From a checkpoint of a small transformer trained on Wikipedia.
Size: 3 heads of 64, MLP 768 GELU, vocabulary 8192.
Architecture: LayerNorm before each block, no biases in attention or MLP.
Training: a variant of SOAP for these matrices, 200M tokens.
Each number is 500 + 40 x the weight over its row's rms, rounded and kept within 0 to 999. Layers, rows and columns count from 0. Numbers have three digits each. The size before them is the row's rms in percent of the matrix's.

# down: layer 11 MLP down (transposed), 768x192, rms 0.139, rows 627-726, columns 0-63
# up: layer 11 MLP up, 768x192, rms 0.149, rows 628-727, columns 0-63
down627 113:566441526483512455553459506484569522483502586545556530499467523474501474535564488433476456511570536529476499498496501501499561498501586506522487485567540559502488503545492467498557512537458509
up628 090:468542523440533538428432520516460552519501483465537428471547477447507525507604525490506501561422513503403459524469538540528563489582482460545565426485518506493564495428512412545546541429575492
down628 089:489515495517510437475542460554538493501449486471394493521499513524473466521481553510557576437529458446557500525503465521503531502527483455408509521527528516478503517490489486463456535550478488
up629 107:476527492490538534510494520540475525510470550515489400503504436511405507529516500478521480544454479530558452449460517540499480504531499497501541537460547514508489548505464442428574515498503473
down629 103:495463461457454542422438486473569471592505460515505558460479520549483521470484513491490522477473597489423492443520464511503408469567484501567482421492475445468510499543508442503526502438542484
up630 106:530462428504521512529446551469503527500475496499478469482419542460537532563507483447447524615469446488526498570458472446494458523456488468454512473536489448575560547525448503540432466505547520
down630 099:547493562556487517511466494456572557424444506576515426510541560465466501513418514513462462543482478534462505495458488490521496427500462526454529507497477520498489466504510542494555494547521519
up631 083:507553506481482435425519436560521509395515566495521529556504494519507531532499462518475477525516555493519489538454436550484545527534494502527519527517474475552548418605493465495452421432554545
down631 092:586519583479515489510484522512489455528443487413424509473534525530497535520531507520492501504469461493573526499520497445560480545575491503491499495514517507475508537489555464501529550531452524
up632 103:479471466553480485538539470438507502491439478480579468476464540525414514491519564472494490512484527615456470521530515461500504450502474501498462504441468532529548444470478522560555515532516436
down632 105:533593453477426535563442528455505547544513460458485525484526431480514526513496501523521566515498554499527499557504514503546538535611511479520507513529613510547508595459495491507520497509524493
up633 100:499401547494438480561544533505443567543492502544538617408560543532544441441567559529444480572507497505501495469530471567447503485503457541446466444476458556589496565477494524494525496498490544
down633 094:464517548436551513494450510492462494474529464520479480515455472575500424524496482482516534395472526556527498497474484508555480575500551424535501520588475497498542452526496503455457403506496480
up634 107:470496456449489620455469544469583456404495477550509453493554468518509524503464494501519484460454547480516582467532521599544448483563465473478503403447494505514490451523463538458578507520494449
down634 119:501501563508504473525482452471491457512531512474464482522524512455407529537498414517517485459500574484456544497496526457494559465491513545447508447480502526497470505474496461500607568571481499
up635 111:481465558548507522474565532479494494500546517442479484482397545479466483533423495436487496448432500453533529448484486544575516555464562537576425530466474533516493495551446554423619436486475495
down635 099:587500496475465471497518517549484431443541525459652531477504493511438506455536463509507510463511483518474496507489552473480519526529533491476417478573508422523495521490535517425508435510497450
up636 099:492461540464519524516463489530539504436523488563448491480503442458444489501462586508476545545499556475464550525549450519459572438505423477466507547476446467483516539378527506481459442409582531
down636 103:482534523523544523409467489516490617545477520481551498503472505531483418517493516454547441539472466472425489522572496509528491530490469499505540473467544531512448517562436502530508545521478534
up637 091:498534551481581487557468497510487484500472566510460427452517430447489541500517482532519502558490519519505478524591516552522567445490547510451488615515571486498497493490452516572541543475439500
down637 087:506484469492448470437500512496487551516573447473554481516480552588509484496521490469475465455551507485437511511393545432505486501425509390542447490501460509531462490487463440436526458452516500
up638 092:536518559493520551493426515498479506501524500511532533451505520506514563559494567461514481505564431512579482463507430565525527473526491482477478541481487515489456516509488541508541472484516487
down638 095:499460492519538438579500480440487470476507488485529521494511459551554411381532496479555495559392514498434500518528521514474558520560533478467514468543531476433474482585488506512567529487528509
up639 094:515462503471510530547534490500484486457543527516512544545538466491528468527520513538510553485455559448506441524529516519505491375563441463449543472472535537490439448452511512519479487512469427
down639 098:555491446449465573510460478489560420548473437475511546508457492488489548450568506406432504455539520530494456483464522542461445471501461568478496440544499429488530504563580500608525518512474493
up640 103:559489467462444489493519549467537525500473545577478469517482513461486575565542513549519457532506467510536536501439489517579552514548471360536526537445490519514498442524452466486478523479502456
down640 099:489510560528620556472528500517502500486521477555510505471565493511463459539546487495460531500531471490521519535531572416498528530535547551493446492518543559534461527462561581545457489499493521
up641 107:521526549512537477472525520461416549500530464565467509602470426464525511481502537460518468449444438490547530510479458529522502434520469493523551515484596557502536489470574480507508538475467529
down641 109:544460398446464522511508518566401537553501545537503482548500476413475473465414485605527519489416485473561507463455558494508483515557499510531438433568499530453418525481481480502485474535565512
up642 108:553521513529512527526547526442497534520481538518542532487498489501524504529565541495505497476475488493471511446457477586515500521499542549506487490520568519536495522535558500513536520469505479
down642 109:513462495516493548537508496468549518526412505525518525548504435461459502444527511529424508530478485488479545479509598482493498490459538482579527545433446456538545466580582488470463484597453497
up643 111:520514485436459533526523468501425572483507508507567519384479388541518487513497457529478550505474498491493604520521509544481553459500526501541534492446455497507487553456543508513451504419574500
down643 114:498529468471496537586495530484467519450523510523517494464564541459470553463465522491480463489549464500436525467578479521481495467504558523507500529464555524467538452504526522471555582438574487
up644 108:476535522476541461512486435438505443415464520485482536481490456496460558502477537535500541546509497505534518511560502390456512474460468515503487520504508493580502483466498568456531611439419460
down644 113:567537480450479494469514462480487603516486480458513440493483472506429546472556510536521529512544459547454569396517496438545453469517464512510476500513525477473473520506505491452508497561543498
up645 105:528435487438496450451466465511552509458514476471515460432425457464512545472553500505440482541534502454506527507501485477574481489468525541529447506536423430476527502460536587553559482435508534
down645 099:516459513493525476545468492596521637473499568525445551482548512412496479494517506482444548532447424524485493550512584520482489437545522476486530502535504482531509410501493493453493564539484463
up646 116:504478472518488470519472535466514514511435483473520629478516482385472523485456480475479530544480454500529581580514469422488604498510502491449577534549485501529446436581491465491469482482475516
down646 112:477500473545571501479606515476501477505476614507494505521531537533472483464390461467559546471570415540449555509470422483465510580553469484420480451485535464532549461518548532513481546480484547
up647 101:435515509458499505588461452494500519485447532505533580546519503520462532484462542488474503491482464544473529479487560532535542508586449438448493559512555523506506526547459521535543463494511468
down647 102:498529489482415509528485538513520452452435507534531513445499489471487586513465543519548476534547508475491501536496523491465480514441506508515450524505514489531455495547408506458520499488467502
up648 087:478528525483461432541522495528511572477566517584519517515507489469489537510562501525546460565564475469503459503483472439481509483540533484501501510433512466553506440523475522471513527484526530
down648 082:546506477541505550558490513419479475510455462446513491471456578540470464509544489403537505570529504588472533455477496548535469423485560429504555501567499489427500527522489415508536501490497408
up649 095:510546473533473524515577466476507450525530489503565468567583487462442532570479534523510532485471506421436478517445526512516488529457540481561546583516474514509486440518425543493500475517473508
down649 097:543470555513608558451495525487495522480513539517519541513491514539463510488490509493481487464493489488498488473533534503516506490486635502531449518456444536531427487504534479521481558548531518
up650 116:502553529464477461493484429472483517511412495479437462508516571480503506478569481530491476514453547547537396525513544505566485512448492477505478504508463442430523438550575532531538489528484537
down650 114:481560505515479513498478446523489470515475488519469538507566503541541502430577465553490451440462578489518464549573508436524518460541466482466532530487496416479523446470488526556505424498458511
up651 086:492551475598458497503416557457429475525546487451466496428535508502528503531529508550433529501518582445486499494486464514525442469479474495571641433518558595559515515507481469478522463444547540
down651 089:439522468504560498537477445516537482459503504504498508479471537516522477478518442524473463535526445493504536444455438472443585574488521516516484521486506535465528484488524556576574541531420444
up652 102:466541525507561462526503475431479422508524542533425526495466474627480534507516536491578381468447515451459455451484519502480445544480482532563527443485514549501450547487572546477492478455486543
down652 109:480525492451491505547485515571527382517513503478475500462550526512559536507448531490503611478561516470530502461534528555503489481559523548451558482516585472504439508535520502532521499487450476
up653 105:561548435505461510503539509498518501523540519528554551539521539569530508453498535487455516488541511504487483484472452544517512603407505458530539496489509497506436445522533475534518457493424578
down653 101:509444452528524542504553481517440373528466494551502531480489505538506504536481576466483482458493512507470481527528576495450523400515471469451552489542432513486501511505516484517490499516517545
up654 090:468552518470527560502539416580418512474535508507469505508522493510540474497494494542443529511514502477491534500504420503525534485516495534479431485487540502514513469508491471563477410496549468
down654 091:534490476533564525517521554480451423487575447512487551473535514428544435559475416482408519529458501518448422472417575523515477517507526486437573503512529490465499517536492429474537534516481472
up655 103:515476541455553536532496465506560480500490521602497485594538460549463476549527516545442524487568498547483522527568475427531522389491520487571541472499446448466467468453527485564511464446481533
down655 095:517490471421510540478439527530511347489509451511461526500472524496481417450475503394533542486472468528446486530540468453489420552437502454474489474539501415516488465498492485422536527524574491
up656 102:503482473553516480616506461476486499550578419491464518539496539535467503484502542455508444528501521465540489426506532498441503495490479559510480482524490517505639451525515570484530528535511558
down656 100:533488447505555516454459530508471516482509598522459467444516425501507541522407536523474601512441441498560482523488561492530520436466527507461522566497543504541490504543506497533506557480514438
up657 109:503596498480518467475460504421442511531453494493536460492481405443477470418497495473491536487512513488502527443449502564580501611478543438560510474502533484594579480485511509478442541496523505
down657 111:542430517521499515482516514526505511452550457468501490525508447422512594501521555448506526451544523452481535594507565507549493530509557482497484489557469545485487505469520520483520481535446521
up658 106:475464477494511517404486531509528461576541508499540514518534500485568496478488521493504499504468551498465531518473544544496486484528505500511447532512426565526533462436455503483513578512492574
down658 108:469441501539550580448541545402494479546485537555505525478522507511521528511503543444489458584418558508520543530547508557450484486437423497498545513556505496519471527572415504482604503567509449
up659 109:472444482473552487499468548591498501464496498496488462470469520470498616540484504485584539513420559402478415465462560553572545442503517527479466460535483510531439538526446422517526500535404495
down659 116:501580506428490523486491507515489418476448518496449512521492514454439415478546493440519459463536545627466433538538488499516491512510452548475519473550481526453528447493515526495611493452491443
up660 108:493536506566447540526480528435537511441500439497555458523439508450424541509483498514449561513470531500562538547542506529544539487521482558479577469495473477497522549514455499469599536523429562
down660 106:486487504452525527490512456529493543497434502392523525528539485460445537525563515530479531481497499491529466462502551584539529514561402501532571460512498527513477519537562523509513465495393508
up661 120:525514446516464547492505567472557463457447474496520461426481543510496520483501485479509486485516569456470496531518527570508469535493491515501525473463503514538501476491460588489610428487565485
down661 115:518520522429501542518490486556523497543542493458488581465397548513545493491467581462504553552492479500515471529538489548535503446490510494531468466520518473489507509496549560419533490518499497
up662 106:519499480539502457470443483454465471489412514502511446513543554528492495433437565535501482510514465435532561501445481424515526490533460532495569478444556522505523487483502573484492474505443465
down662 106:467514505479485490466482490543518489497501482497446537520486513474428470404486529509513506481491481523478499497503501484536536495504512470533513471494557542464501483417498517492439444495515573
up663 103:578524581532500522478458510497469534515451458560452505441490452569531611491519489454503487495460470507537544523531491475529526444486469539494541473488539532457512552493462555532442560524511541
down663 105:526495465528469522527488544489579567501490504483494547547472523492489486468536476502481547493503505539488551639558600485417470498473523524492488486438509559481482470437437500459535552464462474
up664 104:492540462459570559474470476507506504478499511570488480501487411484481520450426457443496419562566430460474435504438484540629503486565443461517492486454492519483516520524467589467534461482504551
down664 094:481534588468480510449458500558547446551461509476496464490533457587543498536500489442558483479553496462500544477508471538530498463483472472561578475525573483550533543493484434565459414541388539
up665 096:523504541528518535471468528493511495470437469524485507511502547530498467513489513475452491473394408507478441416516461557482425420557467525479466452493432511490554411507519528448539502456489471
down665 092:493550604444535579515513496470492407492482448418495539475458463487468484490550475531491559480506551520482494553467500493516537515458530440539523482568515486487508514475507574494491507562483537
up666 103:577427425495531432530527427498606474469454476536493443570473508536460551501476518574555463521465497516534501455452555487513594511506507524466462514462455523541542460443498505480509497471486480
down666 102:491479476482606569481571455488475557517452555457528535518476478480470554482502484555500491487468443425472523474538577530490542529486562527489552501516556535499428508472524550461562492491492487
up667 117:429562485510546516534408525485534616531445515495499496507511492475497547461506489479505461505536530551472544526443491467395495555520465473492538511528509499499532510551524519492479505473420486
down667 113:453512433499477522571493489583537465440498477544504512552540566507450503574445511518496489503526488529498476442497397530447510513516453529491468498474460560505568488516544493446479514497512546
up668 114:482485581492466464441487461485437512500517517529474417491481474484433458402477467518504444490498515452510551495542506462534515521447443434457527490500531472454493603511425502502535486440544481
down668 112:483496430495481549444502492502509559448468505465493518469497535428514497406460554568453527529508483521534451557542475526380498460432538498474517467536577518494471534482470579493478539480433533
up669 110:435484584459490482487493550436570545450548517499485514509484467480552528467507516493508533475466482522479507558411496502476430448564505502515520447507497538476555456499414511480517488498488503
down669 101:466514448469526486545523492555457533453547545521526493489446454481489393505463490446509501495525547464528506479456539527523527478526532508536530494509415534520502525528476527527496551493419442
up670 107:481529454480508484484495492447544481457550446458521506602468485525519582517473582493486412521482527415519575445518536465611449480491479456456504571450494485542481527515417503492556483502520472
down670 102:468505512512466477517545522463431598509547435559470483551493452450529485509457460473456509497506456501455514527545564508495484471570518526442481433514526511471486470372547478526451463495550588
up671 092:483544468540543490607534507478453490446573510435486435482494533508576458417512515531478484533490527502440472454457458501498539504554482490569489545487460522523524426452505538472497495515404500
down671 091:519530476507471535512512558507467582485485532469520478503436532608509559480425477523451578472497438463521533508475584473417538446544431497516490461506439495494485496461524491498472503460450546
up672 097:534525500484476476468547517555555495541550445577531480512543476520474466506573516563547628512543480476453474530448507536544524538457526594542514592542498463538545463482451506565500471499511485
down672 100:499545485481474546432461544443475449482504533490548522438473536490461480511481491511544533565484460507428557470445506426564417507492558378501521499452553562434567548479505505485485594524537493
up673 095:492469534518499450523547493483503442517523527526482559529427517537518458458475481433557476501496522573569562510478464493541456514456512522487530541518483493482490589496446537500557470543499512
down673 083:528443478486616541572498487475477531510504505484509493507569553481507531528544545502469515548508500477514504501526589493501498548513513460460488523496497553492456514501498494481424516482456483
up674 112:520513521489445441431506554409504511566558456525497553521529509476489513492445513554427500571563464605477523444480410518474485473475463469563488493489518434483449549477496531540534563507532507
down674 112:545587586509489526448501505512439439519506415512536458545591522451587461559513488507532445515567497460434497448497514535514506458479446494425500515525416524516455513415463478491468534524526526
up675 109:488543472483523506512465529413523542516476569459536512491520565549434477469520557492582507536467478475564488445507431561425456498546484423516458518504542452491507469502533467497604535468543481
down675 094:446518462498431511488539522494517518455528521472491439551507494467602548464500545520516513421490508530508476536548499541496540491519527529515511519529526520499453460472447463565492591469500532
up676 099:540468552556527503475539489457507470472535527434599486549484519464533418511465481524503544475537520554547488461470494535487545499503570458543481517559517553521495495534504483508512544461544433
down676 104:545526588378466478525522485510496454465475479458463533514517482456426454498465492544515484485581514450502558487521510545515464534446538495548550471471487521497528490518459505511454469505549561
up677 082:470535476450503462473463426516554512453495537578485532543554523532562528451467526473414481540533496475475508461526480511548494531498519496465580492454500532526513437545449560501478477503555570
down677 092:479532473475477494504568514531496580588490489518468454492413545548434520552450571485535492509511438446570496500472468507462581413485522495520482501508536491457500521589500510409501471493492461
up678 086:556394535528510480466488443529508592476479535514482579547478471473520445522447543518443529502542514465519526536445457441523453547525498417490512498500491525542486474482528506497470589451532430
down678 089:504522548509450485467604560517490495520506485510520501510441527507522535501471538529438548440532516547530573537498535578491471519531495460575452502503554498485471507482512462503490499493543426
up679 079:545547597511473422426438461510477519518479505578483472396502521542520564494523503493470459522530545501507569511593441444488473533530469554464486507523511491556492503500488486508519516428522536
down679 082:517530458454538550520568559566517536528502492530549448583534447483496515533477495584450513567495495522487523414447562493452445552491464409513492542469518566494483518532513558554457485539477436
up680 099:536560459519442513538450535500524505508538500484558501474485484528515519419530467520490525559468448564504535462465470536490462542532461551503491527528507472516495514531415506471526492500541514
down680 108:535499493449536578474545421475501551544503498446493471520470520479482519507443513468525487446531494545548502502519531516468469470394475440576507469407542558458399489523464499469509465547489509
up681 095:482510498492507469498519564515517538466550505500522467464453436535501466442543537526454491560442500480537572520441488457482471485432520415457545494452530523542460468524516527518519496543489546
down681 098:566474508500557537510472467550539583512540542508467502529604512480505505527519533469492507506522457507490513559502539512475512535508552521530470473505562486563473423445585527507495578564509549
up682 100:463536482487533514563441507582468531418470529529510492469459408452505537536471528453502495497459468503528431483546498465545523506472542508473558439489509549581590516536514527487476528470513440
down682 095:511531575499501529542522443549566544489527453509472554491570553443531414541485515495517477528500464532468501537554576513507581552555543501498494535576606508449482483463507506526470510523497504
up683 105:481503461497580444476464478528527461523483485517488530542447451498548474460493525444589511488475482436577534490520476436573485464448428481460495523460487418506492566523529423536522467469480463
down683 107:524470438583530613526506448583535505461541501552447528522619597498515438513512539503439475482466527453559501465582609505478505490426541484475482530521550488529469447486552491519503596487487481
up684 106:514474512540488582537487543491470478487487538542545522435424491587525555544507542414498485515556498462452473510519495497431481490528463484531449572469506550502427490517514457470505472476473519
down684 103:531548541506467473513539506529461437497485436505469471603480488502506522520494514478528513512573507458460503525495633469561523407512464483522479464489508503507463570475546512561494536557487503
up685 094:477494544528536529504443545473615546541541505540564538484519552485477515544515496462525467528449561542498502505510473427493537492529478455524425455515535416482499457499506488455512490451519511
down685 088:473484446520484475478562500531482562487486498479453487517536461551433433550502481530434543479540510448510462486490569526550521444517477507528471484508497534470503526549556474509476569560514488
up686 094:497506493468414482546498506541469483429478494542554440504457551481511517529498541480558523504465478559425491457464501480479520459505483469530513538489447526411514502499444488590470467467482541
down686 102:525495503542576577574538460532464363464445529493514470461616540520523513523502517452495550467563505587435530476493565447469491450486521553495445441534505517560569463513507478479493535517463530
up687 092:560540490566505477541417561571538461530500491488472494566457500504560465479492525456510446529513490552440526523524483478522459528512491486564494423468543553511490466525577487537486492509490568
down687 093:579483501500443507486530449498478528510472522593508457503517525481488512562475519442536482600556556528533448486581471500457461486484524495577518470483507428484514535493511531497509490513530511
up688 079:544514469551475476525540428501481540516519432581521483462473526603594508497561526490511498465513495484524445542521476476590502572456502521486461506488489463552538578454509564510454468462521579
down688 077:530555473471606516505524516429458528431448502535459446540449578516512536453493498479513506508524503570512474513475524474487496499454534483549529469540514556465468492509515532521492574477456456
up689 109:514559491500512526562547487468493546522405512489512492475564442498543502527515551464569533445501486588535406508476496541468437579450492531491453430491504481467469516474567550548564389530455564
down689 109:495550548488487552524472451544479425444537473493437491476486568462578529458463516521523487431418496505450517519529425521444526544439512501512502498408592520446491457531486506497468466529472508
up690 100:447529488529575479418451473523577491522441462496497473523497534556538478531461495519492591514509481458523511473492522566511484536472474483430478537493463526480548527505433540487518513458532550
down690 103:502478506505524531498586562480521483504529514581518555471559512505471467541408476533476473425481540495453469498520638518499471549522464502473514475487512473496450533526567524487526579578537478
up691 105:536520522486521506542516570489407491489552522508466472486465554474472526492488534452519453552559485498546478465450445515512511540515520546491539613515456501499469450462493456467454541478468530
down691 092:508518511470499538539480434532553496456466502517507521395546467491479417476460497562485603474519426555465531590468532572456527481503493498472481491495519494480512475535474476515484516525544472
up692 090:482481455486464591544561441576558512489444538427510509505559473447494500491532506523533501500397502512536520482446577456407386488557568487501566501555500523477522452522501474466489503501479476
down692 095:508493510413532497520516511423514566505378455482501511523434506472511422473450521509405506515542541521491465454495485512537472467474539529496481475479432548471451541565511451511520530489559445
up693 073:530533504454501410563528540555575527471501499531507497533529521567494510463516485440479490494510558500584540521487534450553509467444473527568575563440518441484517523464497494547452540452520497
down693 082:540506563514547469470454450417392464506508474486527561511505513486491561436568408490505532516473421520522501591467472570527477517467522605520526477502507507479469537500455471556477505434497505
up694 099:488523390508500417560570426520544537583447483508565546504493543483593479469628522517498507513549481534516452547468490493456508513430458512558513523521493531499574555442483454485550489517567545
down694 094:512514423541572534490543459478579506487504544540530500433528524502458471531532488506429600608431419522506520471515478459462454511424554554413499559492509447477484504558531458491500489514467497
up695 098:480521562505512485491515472515506571572514483498465543477401479447549465389550545467542455447553475486557337463472484519519502537507535577490497563471497500481544522469514516545487426545474499
down695 100:578437468594523518533499486484482491446500529459489458460500522515470491486461472530475615421493461511540467521497520550510496579493476479489510504462467478473533465466497544512578535567493522
up696 100:534464486534476500484467549516509491430556526545526502584527488458472551478492493477473483489478446463491532526462532460551537531500518433441473486536591522610524488461466523511569485516474479
down696 094:475525503491558561514534424554495523558523565457424503493594490433469476510532491522474492505498464439524539498504549500508499527511547566541480460499505483531431516494557531504514557538501510
up697 098:528483474554567483533508542424457459498475554493504521595483443480531461490534515472567486534381443509537514523498522521433435504501517525441419426474498524481528515449524523522577493454581512
down697 098:508470465483517492559560552522470461553510476494499506471486513556464482524499476522502572529544474518486451532488523484398530494518616523517540435499568491557458485533488565531559464569478545
up698 097:546533538539519491523466490520379490526455490482548551483568512499500501456521485458505476526533565508516485509439483542467512559404558571424516530497446508506491495510550550447406472494466478
down698 095:492475467479426461509474515524434442421425463511484535516550469512570467499512512536438489516496479495502524512533530560507518544541501433567491456483550551472438503511506514503564521543529521
up699 085:511550529525493554476532474514541448503477554515598520445519516495477410467470496510559496520549543453518413514521493525517525561502475551542527523500545500504549456501529527506510409527495490
down699 083:489482525497578483548535522446488446497472468497504418481502565517467548526497490565455562525493507494447562558528501452448496443416497450539444474542433455467483500570438492468503549436516465
up700 112:617528493485513541510466530539556557468458558516561399544445507484503575465472501590481451483502514518531527479512450474533448461501475505472480450519558509458482539561556481534499489447533494
down700 122:537522470489508510569433528471517437528427478480523528570483427472450524480460521528559504446466491517535504473547490531527414487514562522506516541503477565563476504515538524444570509493418478
up701 094:553472530471489530526493442511557512473439500491522521530528473517441534448520482435466571551487476489491472484509578557512452452496558530445518548423533586517479531480516524520497475478532473
down701 092:489526517500506447501518429488454400510545515434461491538524510526477536467440515490550489467513551526516531465505474433496464481476480448495542481620457480467462523536506513478497512568479458
up702 091:523507496530496493513498502465508534519507500449486556452476466536528479359552550560414620525476507535501550538473546464520457470538466456493474436500455482500561445489473394494491495520480507
down702 085:507460501487628462518473567468515416485480528530504459560514477523595433509478492450513427492452453466443592421436525487504511495519503490493490472501514493507497509538542535443466515438483507
up703 105:447396508515531459511485534468566475512506489483487457501437535424484566548503566431530455497481472519497413437451513511506630488562520492543548563521509479516529534494502459514490552462547583
down703 101:546458501528501409527544587495485444459495531516493438397455503520498476556502437491519518500472455459417544403474570475532478512441489429517542424535553532466542497494498518455441503518512450
up704 096:490504574473562505492472523498516525473438477475510526483472512494477456480511521512514534474508542559487486487522503558504558523508482533428524505546450464492484526485464501486509550414487490
down704 106:468543520503526550554509607470496549492498509441551506573452552521472504459529603475479451557419469494472477505481581529475517548531509558484537554565498458522494490475515503488527494457430556
up705 088:477456484441435511492506508550462518514510523559555467512505506546438521562536521503490583599537507521413477525455465521533467523563499440462433466525464468561467508460525481558442565496521480
down705 083:513466507473540469510479484441521479458502455503532483526519540483465467509415467469516413576509480538514587538454578509531542476489524570505525579494494582515493441484480498463542575469517492
up706 094:491547529562454449498519479492571553491521420491505468526540481521512510489533431477441505459506515462513498480493414523490492531483454506456507533477469540551520523566465483475476535469533565
down706 093:467525537518400553451510522458488437516476518456570501453488510511489531588447514426493439486502523598494455489479566475474498495509450481522476502594527494495539500458547558494464493558526406
up707 097:499539442458480518464506494568515448496513482516528500501565476459466508524450447514537472576523515446548503502505489540425539491479477563553611503495533438518511467418462498487471512441443524
down707 091:449473533524525560528529498439486511440546533495509474544488566567504450555546465553478497467468433510532476491441588492502470474522494544492537501522465548493555452518569458486519512473478528
up708 104:478498501482478528470492517437551511455407540488518474463525516539511516459520422530592480541495496465526533505538507484510503463465517520398589452489465563444469465511533558510504469450486440
down708 108:518453532482491475478436490441515477520523474476480556431473481480514465438522511545423496525501483488517541544512549530436492527448468492451495511553485483529499453557567524517498504607515484
up709 096:508490507485537566539465643458560514504500549429505434488430512423499539534461563516515530461454481516482457511508496537454476485455419544475489502486532432495510523500517514455466484489529458
down709 094:548410534551530478389527542424540396529542558437476480503548500484506506488510475562446472463541489421547525514457545516523499533461509509482539496514417485517515513453530532504574509532491576
up710 084:457511476496534437519533504458461465546498530539503523526499474563594546441465496508417528513496542514458529415500498509536510526487524441492530555481508536525455455460427511475533416464499471
down710 089:532480461495492452468505501504526486640492434508481549490462547537506440482524595524585577506414487475551599547525527468492440505546464419523486526550524496450399538522513515527538505453409577
up711 097:573486496531528602490503496448544496529490506451552541480509485433471564469464526548463462518537533529547547433478459521542517447540513529463504450545477535508515569533530489503516482506539504
down711 100:485503566492547546491566486543491520468490527501522528511590507538528456521479471474422484519540468465503505486498542541472528554534506536516475515531492470517487487508502514511507535496533486
up712 100:495473454473523489520533445585443501523503517506474499456531538546463498499473527474482526483483494436478458499501566543540520480516599475523492472452532533553540458465522524528526494439525567
down712 089:496499504530518456410446523495416480482457509537581464619517496426441511445485477552500481520544490433499510493495469499502422463426508508531625496459527479451505524522408470433515522496464528
up713 096:523473475538511588478488515481565412595490540460563564505479516482523564537540474508531454495574534451531503481535496477528452583464514438505481468463543464535560440459510462473513500462522475
down713 097:438446534466530476528433554490517554477607518531431508540467571502497458481429530484377521530555504443570570515484505459511516501490477509512549513525509491439496526515516511586516534527447579
up714 100:495542510474504460508474539533529458494530521570454497538483476547547576573459543475618560530456522524464471514459538560529566387495431508551482464473510520472545540506478532503528469468528470
down714 095:448418526528493474531497495465479415450493459475498523466441562489469511527569476488453560491508438505499463511498506485416472443499508548516529445531582515538458447442498498500440567498514542
up715 095:517534502422554532523532499484565489477479387610514510573506493515507473500469535512503458457492529525573455524517396499503598454469468519496518529486508557564467443520500480536464565522489472
down715 098:477511480501488444514532548514508492460509500466479452506482508507495503452503485512514512485532490461440519471572501421491468535523505516455491494533470508492583497533551512485497507547514502
up716 097:435515537571507500473500491510509488504452538489502506470417507414524477455502486477544475499542538428564506468502538449469510509552419500519467539532516588362491569531509535547510511475474503
down716 094:524495420491590576551530554514495495472466537517473508534559526480473431480505532507488501556547512483476434492485554440464570449518541461473523496579488484488502471503534520504506545491463533
up717 090:513536581468563465541466473462511479567458472464515479462515490531560445514485511599422435505423586517524503493437437498575539473493494476508512597493471543511546524458481444518461514512560408
down717 097:449459549470554595465523519450458551441484455509417507523522524496459514519475502465463429488464496528482488496487490456468514514481451495484509512454431441418522486467543559475476440508467550
up718 101:481538459517547547503551568507459545405544499477507499508488462522487518417565577488442470451567447504467399469479519535515443539502497473467544527461476525538480464531519536462545475455535502
down718 110:444508488454501532443466507539490510585488503519424552489475572465508513507496519523504530523482550552564555511501501516552467540524494495487498494595339441511475460529522575475437505490501505
up719 112:477491497481480479573475453516473447537530510442521521509471599508448494488445454492531526596444518453417468546481478487526578491471510486465488489494513473470499540494576507568461456455509467
down719 108:552486441531508558515489502508493435478427500488500506468515518437458471506468515510584506471521434547529595500504484512447495474444458542485441478527527568487495464445447566543445441531508501
up720 100:454535477500489465532437498479475561513563478463562535479500487493478484471560512483466446558515548490525477485413482454475470507520506540467509523523556507478532471527504484380471478490520486
down720 101:440441448538603533446533486473512497521546517452445468538533496519456486565507552505486457442458538559486549539577515484566541493480498499428500546553496562463431434497508535468462504513555539
up721 100:484503513440563537463488546458535500465437517529525504501475534501512534526527527461471429565490522477490550447512477540544490514546525488534553458450454490465531475490557533490525492448436461
down721 109:551536465490477515521520447548500550464536504560476501520580553473517519542506451473429541471503480419548497509511601532477463506538548530521453575558507525506500456505569513494460516486452497
up722 099:521558445494523506493376605519507511534542467553514636458509483481469480507535588551508475480547522513413548548547528485522553533483525532590538564440496505521504527506405557453502536539516497
down722 101:482520581509492489444493501532435445474495469537483463529559541413511465510518548452508486514520494499452518465560463438506541493518507570536493478457555560459461466461476558435471597524469511
up723 109:413490524464479502500429480456545517440434533509511513545455485560495556475513485462454506529490408473496449492530544529431561514569526482455513514511512500523592518570504543483528520538480507
down723 118:565445482500487521452479452456548473489549494509537439525486557482493531527527512524518539517476497510429480529582513542502477506428562449487463463541446544527539475545566576538463492516452493
up724 098:537461541496460442486572453473503571481477478508509527492451497515519507485551550499464527547491448533626496506473480438459484500535487581442457493455483516492501461483557542493452531431544495
down724 099:455511513485545539438492472503495491500524443494534480500455476410521550599490451485528505576481475512473549528521510505495507548515518465535512482539549514518538510515431442514538527556512460
up725 101:557408535485492557477493475419394482509542508513450562554473522475494479578511480446552484580477436595505549519467479488532500494453532540547498519524542475491452428514472490507464490507508451
down725 094:511497570564516519527493492511496515517395511414526521489515488470529457545503490510441457533533464463490500456521593494466481561517477488474488484469527535541478506486476499478494517492561467
up726 114:484586531452514515489505493433447455428501457558556508458504483485487571535468580537542496488559523451523563525462523530496482497503581536455500499482546517522490540487484523472543468430508522
down726 115:526471515496406469538512509450552460449481512470434504478526523510513541526552502508436522491472470431462492444464548474499481483606559517503572534527478496491480555532531487543528514446583505
up727 097:538541440493524470453483502489514487515456517452511494555493476505497516471492512529472536474503506425506520524470521557451444483505497426476539556495528519511492501492534459503487421509541468